python train.py --n_layer=12 --d_model=128 --n_head=4 --n_kv_head=4 --head_dim=32 --d_mlp=512 --vocab_size=1477 --activation="tanh_gelu" --norm="layernorm" --norm_place="pre" --norm_eps=1e-05 --positions="learned" --qk_norm=false --attn_scale=0.177 --bias="all" --tie_embeddings=false --parallel_block=false --init="normal" --init_std_qkv=0.0442 --init_std_o=0.00903 --init_std_up=0.0442 --init_std_down=0.00903 --optimizer="soap_variant" --lr=0.00792 --beta1=0.95 --beta2=0.99 --weight_decay=0.092 --lr_head=0.00737 --grad_clip=1.0 --warmup_steps=200 --schedule="wsd" --decay_fraction=0.341 --decay_shape="linear" --final_lr_fraction=0.0 --batch_tokens=32768 --seq_len=768 --doc_mask=true --z_loss=1e-05 --train_tokens=104200000 --steps=3180 --dataset="wikipedia_en"
Each number is 50 + 12 x the weight over the matrix's rms, rounded and kept within 0 to 99. Layers, rows and columns count from 0.

# down: layer 5 MLP down (transposed), 512x128, rms 0.261, rows 318-344, columns 0-127
# up: layer 5 MLP up, 512x128, rms 0.289, rows 319-345, columns 0-127
down318:37 58 46 46 33 61 37 62 52 42 45 33 28 50 62 45 75 52 38 60 23 43 33 35 62 61 74 78 50 37 42 61 36 41 64 49 16 43 62 55 70 35 61 30 66 59 32 56 52 47 51 58 57 40 61 49 57 63 69 42 27 76 59 21 82 61 64 66 42 47 31 40 42 34 44 60 38 29 16 60 58 53 51 58 50 29 67 45 59 46 54 62 52 37 67 44 58 55 70 39 59 55 31 34 51 65 55 53 53 56 60 47 39 17 41 41 43 35 46 47 65 38 43 20 32 54 45 59
up319:36 89 53 32 41 44 43 59 37 71 38 21 49 62 48 35 57 59 39 40 41 49 54 78 43 40 44 45 59 49 43 46 62 43 52 45 59 55 67 55 25 83 60 39 68 20 40 54 55 53 48 46 35 75 49 47 37 52 26 52 54 36 37 58 60 65 68 50 51 58 51 63 49 39 87 50 48 51 49 44 35 60 51 60 69 49 42 46 36 37 56 41 44 59 56 60 50 75 45 49 66 27 50 35 38 44 56 60 61 57 39 47 32 47 67 53 40 56 47 70 48 55 45 73 53 45 37 55
down319:51 65 83 49 43 57 60 27 59 75 45 68 50 67 37 41 36 74 37 56 35 61 47 49 84 50 55 37 59 54 56 33 58 60 45 59 55 69 35 56 71 48 51 44 37 40 36 30 50 42 59 40 51 49 58 61 46 47 49 60 55 63 52 36 54 62 40 69 61 44 64 63 46 46 37 57 59 61 42 41 54 23 47 47 27 53 38 52 40 51 43 45 49 51 37 65 64 51 54 40 43 48 41 60 48 55 46 54 41 47 57 45 35 47 65 48 21 44 41 59 46 62 57 52 45 52 52 65
up320:49 76 27 59 65 62 27 53 63 57 58 43 55 72 49 53 48 52 76 64 57 39 35 48 31 49 43 59 46 55 43 45 43 53 37 44 32 58 52 40 37 20 47 29 55 51 68 46 75 48 63 47 50 53 61 70 63 44 55 57 36 39 64 24 49 44 52 60 52 45 25 67 51 53 35 61 35 54 53 37 37 50 39 60 60 48 45 57 48 59 89 61 29 64 62 77 18 62 26 47 54 45 55 55 61 30 48 59 50 58 52 46 48 74 49 51 73 60 37 41 71 25 67 35 32 44 41 25
down320:59 37 44 75 48 44 54 35 53 34 49 56 63 53 44 66 72 44 50 33 49 36 31 58 34 56 35 40 66 57 62 47 53 57 33 43 54 57 65 30 56 58 44 48 63 20 27 43 30 46 60 48 59 61 53 35 62 35 53 37 49 47 60 52 60 55 23 64 45 32 32 55 46 64 44 66 21 51 63 26 45 66 41 48 59 48 50 48 47 38 74 64 34 91 28 43 55 24 48 59 57 58 41 57 60 47 45 53 64 47 69 38 61 56 57 34 58 76 65 36 30 36 29 59 81 57 42 51
up321:41 52 51 43 44 43 55 59 36 56 67 32 50 53 58 51 40 66 55 44 49 49 62 70 53 24 57 46 37 27 43 64 52 42 33 49 58 55 36 49 61 49 44 50 32 63 44 48 36 38 66 56 57 41 37 61 57 45 21 34 53 55 40 56 59 48 51 56 60 59 57 37 45 48 34 55 29 46 35 39 53 51 49 53 47 59 39 59 35 44 57 34 68 61 49 70 45 71 66 49 46 52 39 60 48 50 40 57 58 44 50 61 47 55 34 60 62 61 48 43 41 43 71 42 51 56 38 42
down321:55 50 48 62 75 56 35 44 55 46 55 51 34 45 50 33 30 60 47 62 39 55 46 23 45 69 53 75 48 61 66 55 51 54 55 47 26 45 47 82 61 67 56 37 48 53 57 69 55 60 44 41 63 24 53 36 66 45 63 36 59 47 49 51 35 46 60 55 38 55 42 33 51 53 58 56 39 46 48 77 55 64 52 45 56 29 54 53 48 32 45 48 36 38 47 52 53 44 47 65 43 39 45 42 35 66 57 58 46 51 68 46 53 43 73 61 60 39 57 43 50 44 45 63 61 52 61 34
up322:55 66 34 64 25 54 32 24 47 49 41 62 66 71 51 29 37 65 86 30 60 44 60 15 41 21 59 47 39 43 43 50 30 53 81 59 46 33 43 50 50 52 59 75 34 53 52 60 34 55 53 45 55 50 65 30 23 44 60 62 63 44 41 48 46 40 61 58 52 70 65 33 64 47 25 35 47 50 54 49 58 55 50 38 35 42 56 51 54 47 23 52 43 37 48 60 61 49 62 60 44 41 59 58 43 39 56 39 17 46 28 40 43 73 52 32 35 69 55 55 23 27 48 54 73 49 51 37
down322:56 46 57 48 79 60 53 52 62 64 40 41 60 63 57 74 38 50 36 67 46 56 50 52 64 40 31 79 53 53 54 43 51 40 41 56 54 61 39 50 52 46 66 53 54 73 28 71 59 67 39 51 62 59 33 51 76 89 69 47 48 65 54 57 58 65 87 54 30 33 45 50 45 31 42 53 22 42 55 29 61 43 69 26 68 66 38 68 48 49 69 44 35 59 53 42 24 55 41 44 45 60 47 48 56 38 63 36 50 70 60 41 55 21 32 60 70 43 33 37 31 31 77 43 65 36 46 48
up323:62 59 56 37 45 43 34 29 45 79 31 51 55 58 58 63 36 40 28 69 26 38 57 37 58 40 52 43 50 46 62 45 48 49 53 48 69 50 48 63 52 57 40 64 87 45 40 51 38 44 53 33 63 58 32 52 43 63 41 52 37 41 47 44 49 50 60 54 65 63 51 50 48 53 53 34 51 33 58 32 63 37 51 54 36 43 57 58 44 50 57 45 58 56 45 44 36 58 56 51 46 52 63 45 46 36 52 59 62 60 27 58 43 59 51 48 40 44 38 38 53 51 36 37 46 50 45 58
down323:56 23 48 54 48 43 57 63 50 35 52 47 53 21 28 47 43 48 42 50 57 41 44 46 49 58 41 64 59 64 55 39 55 57 28 60 46 45 50 51 51 49 64 52 24 44 45 64 57 55 48 42 51 53 37 55 64 47 70 64 51 51 46 53 52 53 47 41 46 41 58 54 50 59 54 58 51 41 29 81 62 46 53 37 50 47 43 44 53 47 20 50 53 40 45 38 58 51 54 61 67 41 46 55 54 55 35 43 39 72 50 45 54 50 44 50 46 44 48 35 60 66 47 59 38 39 51 50
up324:53 59 61 57 62 45 54 74 49 46 63 45 41 50 50 46 41 40 39 67 46 46 60 57 62 61 53 50 55 51 60 37 68 51 37 64 43 46 66 53 39 51 43 60 55 45 45 34 56 41 40 50 41 61 38 30 44 43 42 42 48 72 57 59 59 50 37 57 69 47 49 46 59 45 46 65 51 46 52 52 36 48 52 53 65 36 69 63 47 42 50 63 45 56 67 45 57 49 47 49 46 50 41 57 39 49 44 47 60 45 33 36 40 37 52 35 49 76 59 46 48 40 74 57 55 40 37 47
down324:51 40 36 57 43 40 58 25 46 43 21 50 40 59 45 44 60 41 39 50 64 46 33 65 47 61 30 67 37 45 55 54 53 61 58 42 38 29 53 47 62 44 47 37 51 42 25 44 49 61 72 56 46 45 60 54 37 52 71 64 38 52 37 55 49 53 52 38 59 61 53 43 48 52 56 51 55 61 59 45 53 47 52 56 50 47 71 47 48 38 50 44 53 42 39 41 50 50 48 42 53 53 60 45 41 35 48 61 56 44 52 33 46 48 47 86 53 50 59 47 65 37 44 44 54 60 59 69
up325:74 39 63 44 38 41 50 42 39 54 62 55 46 41 38 49 53 62 50 31 42 48 57 56 41 55 65 50 41 59 62 30 50 35 48 58 73 64 57 55 43 61 67 45 33 55 56 58 55 38 47 24 37 47 68 44 46 74 77 57 50 57 40 58 54 29 45 51 51 62 48 40 36 52 42 58 44 42 47 46 54 39 47 55 57 39 47 49 44 44 41 34 57 39 48 51 44 44 55 36 62 36 32 59 54 51 71 51 43 70 47 90 57 63 31 41 31 65 47 44 44 52 69 56 71 52 56 45
down325:31 50 62 67 52 54 49 49 58 40 30 43 60 57 48 43 47 62 41 41 41 34 38 54 49 45 38 39 49 61 45 54 45 65 63 51 54 43 65 43 87 44 37 30 43 35 49 45 57 56 34 60 51 50 60 58 63 27 57 53 23 44 44 41 57 59 52 58 43 46 42 47 72 55 47 56 57 41 43 46 55 52 29 35 44 28 48 44 71 50 52 47 43 41 37 55 53 25 72 40 51 57 56 58 47 53 46 68 63 24 48 47 66 69 40 49 60 43 47 53 54 62 54 46 51 43 38 30
up326:52 45 63 47 53 54 59 53 57 41 47 38 56 55 48 46 44 47 46 36 50 49 64 49 52 42 47 56 57 52 47 51 39 47 39 44 59 48 41 39 54 63 49 65 47 45 50 44 40 39 65 69 42 62 35 49 44 62 51 60 50 35 45 47 49 44 53 55 65 58 37 48 60 63 34 59 39 33 44 34 61 62 34 45 48 39 57 53 57 39 44 45 39 48 36 51 42 60 46 49 47 48 52 55 58 42 50 45 48 53 38 47 52 53 45 45 51 44 50 53 70 45 62 54 51 49 46 56
down326:47 55 53 65 41 46 36 47 52 61 52 51 52 43 58 36 50 36 39 47 38 65 57 47 63 43 39 37 50 43 41 56 48 44 51 48 52 43 52 53 44 38 54 42 52 36 30 58 48 52 58 39 45 61 37 46 42 37 45 47 39 48 46 55 44 43 35 53 63 47 48 70 58 57 36 50 49 58 49 36 59 58 54 56 49 48 35 45 55 43 23 30 68 53 54 40 49 48 46 54 53 48 34 55 56 36 57 47 47 66 64 61 57 53 35 55 56 48 47 50 44 40 44 29 40 39 27 46
up327:75 38 73 47 34 35 52 41 59 69 48 41 55 35 70 56 49 46 53 53 69 54 41 51 47 46 45 44 52 44 38 50 48 47 42 35 53 57 50 46 29 24 67 50 44 36 61 42 46 48 24 38 45 48 33 66 60 45 33 56 52 31 51 49 51 47 52 54 43 50 50 31 46 46 63 50 53 66 18 50 55 42 39 47 72 34 55 48 92 40 53 40 52 57 50 55 55 56 64 43 47 75 49 51 67 44 43 76 37 63 33 28 55 52 49 49 73 52 40 45 70 58 67 68 58 35 53 77
down327:37 51 42 70 62 53 40 50 53 47 44 46 63 38 56 41 52 73 45 41 39 57 36 57 27 63 41 39 67 40 50 46 53 47 45 45 31 61 53 51 61 77 51 57 41 47 67 42 55 62 53 45 43 63 63 47 45 45 68 46 55 68 60 39 47 43 39 45 55 56 41 38 54 35 53 48 78 42 53 46 62 72 40 39 44 66 35 55 49 43 65 66 62 44 61 57 55 39 56 30 66 30 32 52 37 51 34 53 63 51 48 53 62 50 60 75 39 46 62 56 52 74 61 41 67 55 30 57
up328:62 60 64 69 49 39 32 52 58 42 67 67 43 49 38 53 37 65 41 48 58 28 37 53 73 81 34 46 28 30 56 38 49 55 41 62 45 38 50 77 56 42 61 37 41 52 67 34 59 78 50 34 58 47 56 39 38 53 43 47 60 53 37 51 54 52 37 46 34 44 35 62 45 76 42 69 68 52 46 54 48 42 49 47 68 66 36 58 22 40 51 56 40 36 43 41 48 15 50 37 53 46 50 55 53 43 47 52 42 85 61 50 27 54 38 48 45 37 51 57 63 44 60 46 66 71 58 43
down328:45 34 60 50 40 43 46 47 57 42 48 43 48 55 42 41 23 51 73 52 33 43 52 47 32 33 52 48 62 65 40 65 57 22 73 44 54 48 37 72 40 51 39 49 60 42 59 58 27 43 40 58 65 40 49 52 51 67 47 66 69 35 51 60 55 52 49 36 51 35 50 29 36 28 33 33 36 57 57 44 45 53 70 64 43 44 53 53 57 33 40 38 41 32 75 42 46 56 29 50 53 52 50 40 77 58 49 42 47 49 65 50 55 76 59 64 39 70 60 50 39 59 35 50 41 60 53 58
up329:35 60 47 41 28 47 28 63 33 35 46 60 80 53 59 31 48 49 61 52 56 46 40 63 48 42 24 44 62 65 49 64 47 58 37 51 34 47 44 47 59 25 25 50 41 60 52 41 56 63 40 57 67 48 49 43 39 46 69 55 43 47 73 34 73 50 56 55 56 58 46 38 62 49 52 64 49 67 51 34 51 39 28 55 49 34 53 36 42 47 36 61 45 46 47 53 33 40 57 32 58 69 54 55 59 51 63 32 76 61 57 47 31 67 43 61 60 56 60 67 56 13 42 51 56 61 17 49
down329:67 49 63 66 63 47 48 46 42 57 46 23 44 52 56 56 55 19 58 52 52 47 60 40 53 47 35 62 36 57 48 53 63 69 60 41 54 57 90 45 37 19 73 50 52 37 26 40 42 30 62 36 54 67 46 62 20 63 50 63 48 51 83 22 64 41 40 72 64 43 25 53 64 24 27 61 49 72 44 57 38 50 47 45 41 38 47 57 63 43 96 52 53 53 44 63 37 51 26 35 52 58 54 38 39 51 48 56 37 55 56 24 69 61 58 43 60 56 45 40 62 62 24 37 64 26 44 25
up330:73 53 57 43 57 66 69 47 44 57 54 54 55 46 33 44 30 36 56 46 53 55 60 72 44 36 39 37 60 42 36 51 26 28 37 50 44 40 70 42 38 34 47 58 53 57 68 44 81 47 45 36 50 55 56 28 47 68 54 50 53 35 48 49 18 39 28 59 58 55 42 56 41 50 35 77 58 30 44 44 47 45 22 61 60 55 42 65 67 28 47 48 59 50 50 65 28 43 59 55 51 37 71 35 65 56 33 68 45 59 58 73 56 44 61 64 59 39 31 58 38 54 67 55 52 24 64 27
down330:31 49 73 65 40 48 45 46 52 46 45 62 48 65 45 41 26 43 41 40 56 75 44 40 45 32 49 61 59 48 42 48 38 39 32 51 41 41 54 45 44 46 45 51 76 45 44 51 70 68 61 54 76 66 59 61 42 67 64 29 53 43 51 47 50 64 67 75 57 47 56 33 49 55 33 53 61 51 47 42 53 44 48 42 66 61 76 57 62 53 61 65 48 41 39 47 83 57 70 59 47 52 52 56 47 30 43 39 70 17 60 37 34 52 47 45 39 64 61 71 44 64 64 47 50 64 51 60
up331:68 55 47 43 43 50 39 55 41 61 37 53 24 56 49 32 53 57 22 49 46 60 63 62 56 71 53 55 59 52 46 53 54 54 38 55 59 30 48 50 54 47 52 61 50 42 53 61 49 52 47 36 52 46 55 50 36 44 47 66 33 50 49 51 47 30 51 44 52 29 40 50 43 75 57 62 42 39 52 43 47 52 45 52 58 54 56 55 61 63 55 52 62 50 48 50 57 48 36 67 40 50 60 60 49 59 63 64 25 46 34 38 34 66 45 58 49 44 56 44 53 51 50 54 57 49 50 49
down331:53 54 43 46 72 55 54 42 50 62 47 40 52 56 78 61 50 55 42 65 72 38 51 59 49 59 64 59 40 48 55 54 62 43 51 43 47 52 33 48 63 73 59 53 55 52 52 53 46 69 39 55 48 48 42 45 54 56 60 43 73 49 54 49 37 66 51 34 28 43 38 26 64 59 65 34 62 45 63 69 65 58 50 50 55 67 51 61 54 56 61 56 48 55 64 32 43 54 46 45 45 56 41 55 61 56 67 46 54 44 63 43 64 51 57 61 28 58 35 63 51 48 51 70 45 61 51 56
up332:49 53 55 39 57 41 67 56 40 39 53 46 61 54 63 56 54 42 49 33 45 56 56 71 47 54 43 53 28 60 40 23 36 90 47 50 44 78 54 30 51 57 49 75 39 65 40 39 71 56 57 37 56 31 43 45 61 32 45 44 39 39 39 80 41 51 32 84 41 39 81 56 63 65 38 63 21 47 73 41 26 73 53 49 68 26 50 52 65 49 48 52 34 70 39 37 56 50 44 52 48 64 71 43 55 53 50 52 53 53 71 45 49 57 51 56 49 54 41 66 34 51 22 48 23 37 32 58
down332:46 61 59 54 38 40 40 55 46 49 31 55 25 67 41 82 51 67 30 34 56 32 46 80 60 55 43 58 28 52 30 10 47 69 71 77 61 65 56 19 45 39 56 61 49 52 24 46 36 49 60 56 68 38 60 50 57 58 47 45 48 77 22 72 57 25 62 31 45 38 58 49 43 29 42 57 37 64 73 63 39 59 40 45 37 47 49 53 26 59 37 43 54 42 32 66 45 49 74 49 62 34 48 50 75 52 45 32 41 72 33 53 58 60 65 22 64 57 45 31 58 75 60 58 53 42 30 73
up333:41 43 51 49 42 68 42 60 59 50 57 34 51 24 47 50 88 52 49 56 43 49 52 47 59 51 50 44 66 46 39 40 42 68 46 56 50 42 29 40 40 50 56 62 43 35 65 57 51 56 41 42 57 63 43 47 44 66 55 53 61 33 44 53 61 41 60 58 51 48 55 25 44 30 38 57 28 44 71 38 59 53 20 63 53 44 43 62 64 33 62 45 54 72 59 49 71 42 49 57 47 54 33 39 51 55 42 61 36 51 38 70 53 37 70 50 62 39 55 47 35 61 42 57 65 63 57 43
down333:25 54 46 55 59 81 55 61 40 42 40 32 44 56 52 67 50 53 63 65 29 38 45 70 39 59 43 50 61 60 60 62 60 61 66 53 25 39 41 44 66 40 61 33 45 46 17 47 31 35 49 46 60 53 42 53 46 61 43 57 42 60 58 43 53 57 42 67 40 37 58 61 40 28 62 68 52 56 44 46 42 49 63 67 45 54 43 57 67 43 36 24 76 43 60 44 44 54 40 62 56 40 53 49 50 51 53 31 60 80 61 49 54 37 46 73 40 56 39 56 46 63 31 38 59 57 50 61
up334:71 50 67 49 22 60 57 54 51 57 54 62 49 48 50 55 38 56 48 72 40 44 35 57 48 51 50 38 46 47 40 50 57 60 43 48 59 46 56 49 67 46 41 45 52 43 57 60 50 50 49 48 58 45 53 44 47 52 44 29 51 60 51 35 48 48 37 58 56 58 36 48 36 58 50 41 56 49 43 65 44 58 61 56 51 63 67 54 36 40 47 41 63 50 43 36 56 51 38 53 66 71 58 55 55 40 69 57 38 57 42 52 40 54 44 57 41 42 34 31 46 44 47 54 52 38 49 58
down334:45 51 55 62 45 57 54 44 52 70 33 50 48 67 47 62 76 47 34 64 43 55 45 53 52 51 39 51 55 57 55 49 52 44 46 49 52 58 37 50 60 45 37 50 50 37 56 51 54 59 50 43 61 51 64 44 61 43 66 46 50 53 56 38 38 40 54 48 44 51 43 55 44 35 46 57 34 55 30 52 53 67 50 55 46 48 59 59 40 39 51 51 63 44 42 64 74 43 54 51 61 48 39 57 35 53 58 42 59 39 56 40 44 51 42 46 47 36 52 47 47 50 54 59 53 44 55 50
up335:37 57 35 57 47 87 64 35 54 42 32 48 57 46 52 58 54 60 82 53 39 47 45 48 41 36 49 61 50 47 33 41 43 38 49 42 62 46 33 53 46 59 47 26 49 58 69 60 76 44 46 38 71 53 46 62 64 53 47 64 46 82 49 48 51 43 33 70 68 43 42 59 67 56 50 46 47 33 48 41 56 31 55 48 30 62 54 32 66 42 50 41 50 51 80 54 47 51 38 37 67 43 47 30 48 56 42 42 38 34 62 68 55 46 57 51 61 74 26 49 45 16 70 60 42 53 44 57
down335:39 62 48 46 55 60 41 47 47 66 49 52 42 61 46 57 39 56 67 33 55 60 61 56 36 56 37 47 28 54 59 52 69 45 44 42 52 61 19 65 44 49 54 42 49 58 28 74 39 50 46 50 41 72 52 30 49 47 51 52 83 60 45 43 47 76 30 52 49 49 36 49 53 62 62 38 43 45 56 53 44 49 53 62 60 33 50 23 51 60 61 32 53 62 38 36 42 41 34 51 49 53 35 63 51 45 55 58 55 38 47 33 61 52 81 56 54 58 66 19 64 34 40 50 48 62 50 31
up336:58 46 43 55 40 47 47 50 52 65 48 57 60 56 43 74 40 53 36 42 33 55 54 71 63 34 59 31 59 43 59 60 19 44 67 46 51 67 55 44 43 51 60 77 47 56 64 36 57 56 40 19 50 51 37 45 29 67 52 58 73 66 43 36 59 40 41 40 76 47 58 61 54 57 45 52 53 48 47 46 63 45 54 59 50 49 60 35 59 25 41 46 44 56 57 51 36 50 54 61 51 53 41 74 46 36 40 42 50 38 38 27 65 54 59 52 53 53 43 48 52 59 49 70 57 35 56 41
down336:45 52 40 36 37 69 59 49 44 46 53 56 52 46 47 73 39 57 55 58 64 57 52 54 37 38 56 41 49 68 43 39 36 68 62 37 55 48 46 35 51 49 68 48 25 57 51 43 40 40 46 40 45 50 54 55 24 77 37 40 64 34 53 38 74 55 52 36 46 49 60 34 63 36 48 56 47 67 35 54 58 59 53 70 37 58 45 44 54 54 39 54 43 33 35 48 62 27 49 53 38 62 54 32 49 46 51 53 65 39 44 52 62 60 61 56 55 60 62 40 44 44 51 33 68 56 50 56
up337:42 54 61 52 52 54 65 37 40 42 57 39 50 45 46 50 67 58 33 40 40 44 55 42 47 51 59 62 54 54 53 40 65 55 58 40 58 55 56 35 60 57 48 49 67 51 61 59 55 47 48 54 53 56 41 25 30 57 52 52 51 50 51 37 52 41 42 49 67 64 30 48 65 52 59 43 53 39 36 33 59 49 44 38 44 47 59 41 63 47 58 62 61 47 40 54 55 60 47 36 72 53 49 50 48 44 52 45 35 58 33 56 65 67 52 38 47 60 33 32 50 43 51 33 39 47 41 60
down337:53 41 32 72 70 51 62 47 49 70 50 57 55 59 54 60 60 55 48 52 54 50 25 48 44 71 63 58 47 54 66 54 61 70 49 44 54 39 59 47 51 43 46 45 67 71 74 45 44 55 45 50 37 41 57 69 38 40 52 50 56 62 56 66 56 53 45 33 58 60 46 56 38 35 47 59 61 62 50 45 53 30 53 39 53 56 51 49 53 45 45 66 48 60 73 56 48 68 39 55 45 28 52 59 49 41 55 58 52 37 55 50 30 52 59 60 59 67 66 54 36 64 49 49 48 42 54 48
up338:53 54 61 55 51 56 52 33 46 36 67 67 44 41 49 46 68 40 50 23 63 56 59 60 45 46 73 51 47 53 25 55 53 48 52 74 47 34 34 54 51 57 46 53 52 52 45 43 46 60 45 42 59 54 41 56 70 60 56 63 36 66 44 72 60 44 54 64 71 43 51 45 42 55 05 39 64 63 49 59 47 55 55 52 31 52 64 51 39 49 66 42 45 55 95 49 59 40 50 35 47 48 58 64 43 49 56 42 41 50 60 35 46 32 46 39 51 45 50 30 54 54 61 67 50 74 49 48
down338:32 51 54 72 65 49 47 39 33 73 49 53 37 57 36 43 52 66 33 51 51 55 43 51 58 37 48 45 31 67 56 42 46 48 37 35 53 68 40 45 32 45 54 42 41 43 44 55 57 46 39 43 64 42 65 52 58 48 46 50 63 42 65 44 32 44 33 44 63 64 51 49 64 53 62 63 40 54 44 41 68 53 47 50 41 61 54 43 37 14 44 35 41 51 42 48 46 50 48 51 52 74 65 42 46 53 49 60 59 70 17 36 46 53 37 59 52 51 55 48 38 64 35 54 78 73 52 52
up339:33 43 62 35 49 55 64 71 51 62 49 62 38 40 55 46 42 28 36 41 36 39 50 43 37 56 51 74 43 59 63 60 64 61 60 48 49 21 66 56 41 23 34 54 42 50 48 68 44 45 77 49 45 73 39 57 52 56 57 35 50 49 62 40 58 39 54 42 44 26 49 55 72 52 67 70 51 57 58 32 67 19 32 58 62 66 45 61 50 57 61 53 56 49 24 37 48 71 39 56 40 60 49 69 49 55 56 48 50 37 38 29 37 75 56 59 42 69 46 55 53 42 67 39 55 49 48 49
down339:59 51 65 55 49 40 41 43 48 46 42 38 59 68 56 74 69 24 63 43 59 51 65 50 48 70 60 42 39 61 42 43 38 56 49 61 26 48 50 28 66 48 52 53 60 54 30 40 50 78 58 56 35 48 65 54 40 45 52 75 38 51 46 62 50 42 40 41 59 34 54 34 50 58 57 54 50 43 58 51 51 54 49 57 65 67 69 62 56 37 32 32 39 54 41 29 59 24 56 58 53 56 61 37 56 45 58 52 32 32 49 27 55 60 45 55 56 38 38 51 44 64 53 44 59 75 51 63
up340:42 49 58 48 60 63 44 41 43 56 41 39 53 56 51 31 41 67 44 48 49 53 53 48 61 69 44 44 51 41 55 56 47 48 56 71 51 28 41 57 44 23 71 69 54 32 53 28 43 50 50 39 71 27 34 33 51 59 48 64 58 45 57 40 54 38 50 54 45 60 39 62 29 68 66 54 39 53 34 41 55 33 48 48 41 52 53 48 50 53 30 54 56 59 33 53 62 38 37 52 44 44 54 61 53 31 53 41 41 62 52 75 64 55 63 53 50 65 60 52 55 51 27 39 41 44 59 51
down340:53 45 55 41 57 34 56 48 56 45 33 18 47 53 54 62 48 43 52 58 41 50 38 20 46 40 50 54 68 46 61 37 47 62 40 45 32 56 64 39 52 63 54 34 43 47 51 54 41 52 40 68 53 53 40 51 41 48 90 49 56 46 50 57 59 51 53 44 46 44 56 28 38 47 63 29 53 53 59 45 38 36 44 42 48 35 53 57 56 65 46 49 50 56 50 41 55 43 57 50 33 58 48 54 42 34 61 68 49 23 47 56 49 48 56 36 59 45 35 62 36 43 52 46 36 61 54 50
up341:72 35 62 62 61 63 27 48 71 51 54 43 56 49 60 60 48 58 51 38 48 62 34 60 28 32 28 58 47 36 44 49 35 57 57 25 51 48 60 41 40 47 49 32 65 35 57 41 60 47 57 32 42 56 38 39 52 27 45 65 62 31 54 43 61 58 55 58 57 60 42 34 73 50 80 54 34 68 50 31 48 49 36 74 67 50 37 60 46 20 40 54 43 76 36 65 42 64 44 54 40 46 31 67 39 34 59 62 61 78 60 48 65 27 52 48 46 52 68 46 53 75 38 58 59 45 37 31
down341:50 40 45 42 42 37 40 39 30 30 25 62 49 48 66 29 45 82 55 53 51 48 54 37 43 63 35 17 45 49 45 65 53 47 45 49 69 40 39 71 54 44 64 62 44 32 32 50 75 42 39 66 62 45 41 33 40 34 38 39 50 38 57 55 59 45 48 49 61 39 52 41 53 32 50 28 30 39 47 49 46 68 54 43 59 55 48 50 34 37 49 37 68 18 56 45 58 39 44 44 59 19 42 31 53 72 42 62 55 52 63 33 64 53 48 50 61 58 46 41 49 45 46 51 51 44 58 68
up342:59 56 54 39 38 66 63 39 68 47 64 37 51 46 34 45 27 31 77 35 39 45 69 51 42 43 57 77 59 40 52 48 52 29 48 32 46 41 42 73 53 25 40 46 56 47 70 40 65 52 70 38 37 16 54 58 49 69 50 39 61 54 54 63 50 73 49 51 58 34 58 54 58 55 62 42 56 59 49 62 54 20 34 39 61 51 36 27 39 55 62 45 64 62 57 20 60 55 31 23 61 39 57 49 61 62 80 46 42 54 40 55 43 52 52 46 48 55 78 58 60 42 54 38 57 60 64 50
down342:52 25 31 32 52 63 61 68 55 47 50 66 48 56 46 68 79 42 63 28 59 42 33 27 68 59 39 36 63 37 42 56 58 38 48 66 57 49 45 32 29 36 54 41 37 44 36 43 46 26 54 72 27 45 59 52 56 50 34 33 62 53 57 53 52 62 47 56 46 59 59 43 49 57 46 42 55 39 65 51 40 44 51 37 40 64 42 32 35 53 59 61 35 73 55 56 56 49 60 56 64 51 40 23 31 50 50 60 28 50 40 54 62 45 49 38 58 56 49 55 59 29 38 56 50 50 40 58
up343:40 54 41 50 41 62 27 69 35 50 48 43 78 67 70 50 32 78 58 66 53 52 41 70 41 47 60 38 36 54 41 57 69 46 55 36 44 44 66 58 44 57 63 44 52 41 59 38 47 48 47 70 43 55 38 56 47 38 55 23 55 33 57 58 65 60 51 41 41 60 42 56 55 52 60 66 45 56 63 62 61 45 39 68 46 41 64 50 42 48 59 71 30 34 63 49 51 39 61 55 50 57 38 59 49 53 24 49 44 43 56 51 59 54 44 56 58 49 28 28 52 36 46 64 52 30 27 22
down343:51 52 48 45 58 51 47 57 45 47 45 57 23 66 47 45 43 41 29 35 54 63 44 37 38 59 26 48 55 52 37 50 49 27 62 53 38 73 51 42 60 53 66 57 39 28 56 63 49 42 49 56 84 64 55 40 48 49 41 42 60 58 29 64 49 39 61 48 43 62 39 51 47 59 50 56 17 62 50 47 43 42 59 34 48 37 52 40 42 36 25 35 50 63 55 55 55 59 52 52 59 44 60 33 51 58 57 39 54 63 34 27 51 38 50 45 42 46 61 50 59 71 42 62 47 61 55 56
up344:47 67 54 45 28 70 48 41 58 46 46 43 59 47 50 48 49 55 62 58 48 62 49 41 50 38 55 35 51 39 56 55 38 53 57 51 55 40 51 62 64 61 37 70 42 40 52 47 82 46 47 51 48 49 40 65 34 65 49 44 33 46 57 49 51 47 37 44 56 50 59 43 48 56 75 66 62 47 50 42 45 48 32 80 39 31 36 41 39 56 60 46 30 58 32 61 29 47 32 40 50 56 64 61 32 38 62 33 47 58 53 54 35 61 41 27 39 49 45 50 27 37 51 46 50 68 27 49
down344:37 70 63 52 57 49 37 38 49 58 48 61 55 25 41 43 54 52 49 41 51 63 42 31 54 70 39 56 53 46 54 53 38 46 38 64 54 49 55 55 66 59 18 30 35 74 36 54 64 36 41 71 46 51 58 68 58 42 38 41 62 54 46 35 59 46 57 46 51 73 43 42 53 52 69 53 64 52 33 55 40 39 40 55 39 40 50 38 58 51 54 51 38 43 38 44 55 52 37 46 50 55 70 45 43 47 71 51 50 50 51 41 58 55 61 50 39 32 42 35 49 28 45 46 48 66 53 33
up345:45 45 57 21 45 53 45 43 45 61 52 32 64 43 56 44 53 68 38 52 41 42 57 56 57 44 81 61 47 55 58 39 52 47 62 58 27 43 44 31 40 19 36 69 54 23 62 62 60 51 68 48 77 33 63 49 63 51 69 43 49 77 50 35 28 27 35 53 57 49 51 57 61 75 39 74 47 53 52 34 55 42 63 46 44 43 63 29 65 66 40 35 58 37 45 43 39 59 63 35 51 43 47 62 72 49 62 54 58 71 39 52 19 28 49 46 50 51 50 39 33 63 55 48 59 47 34 71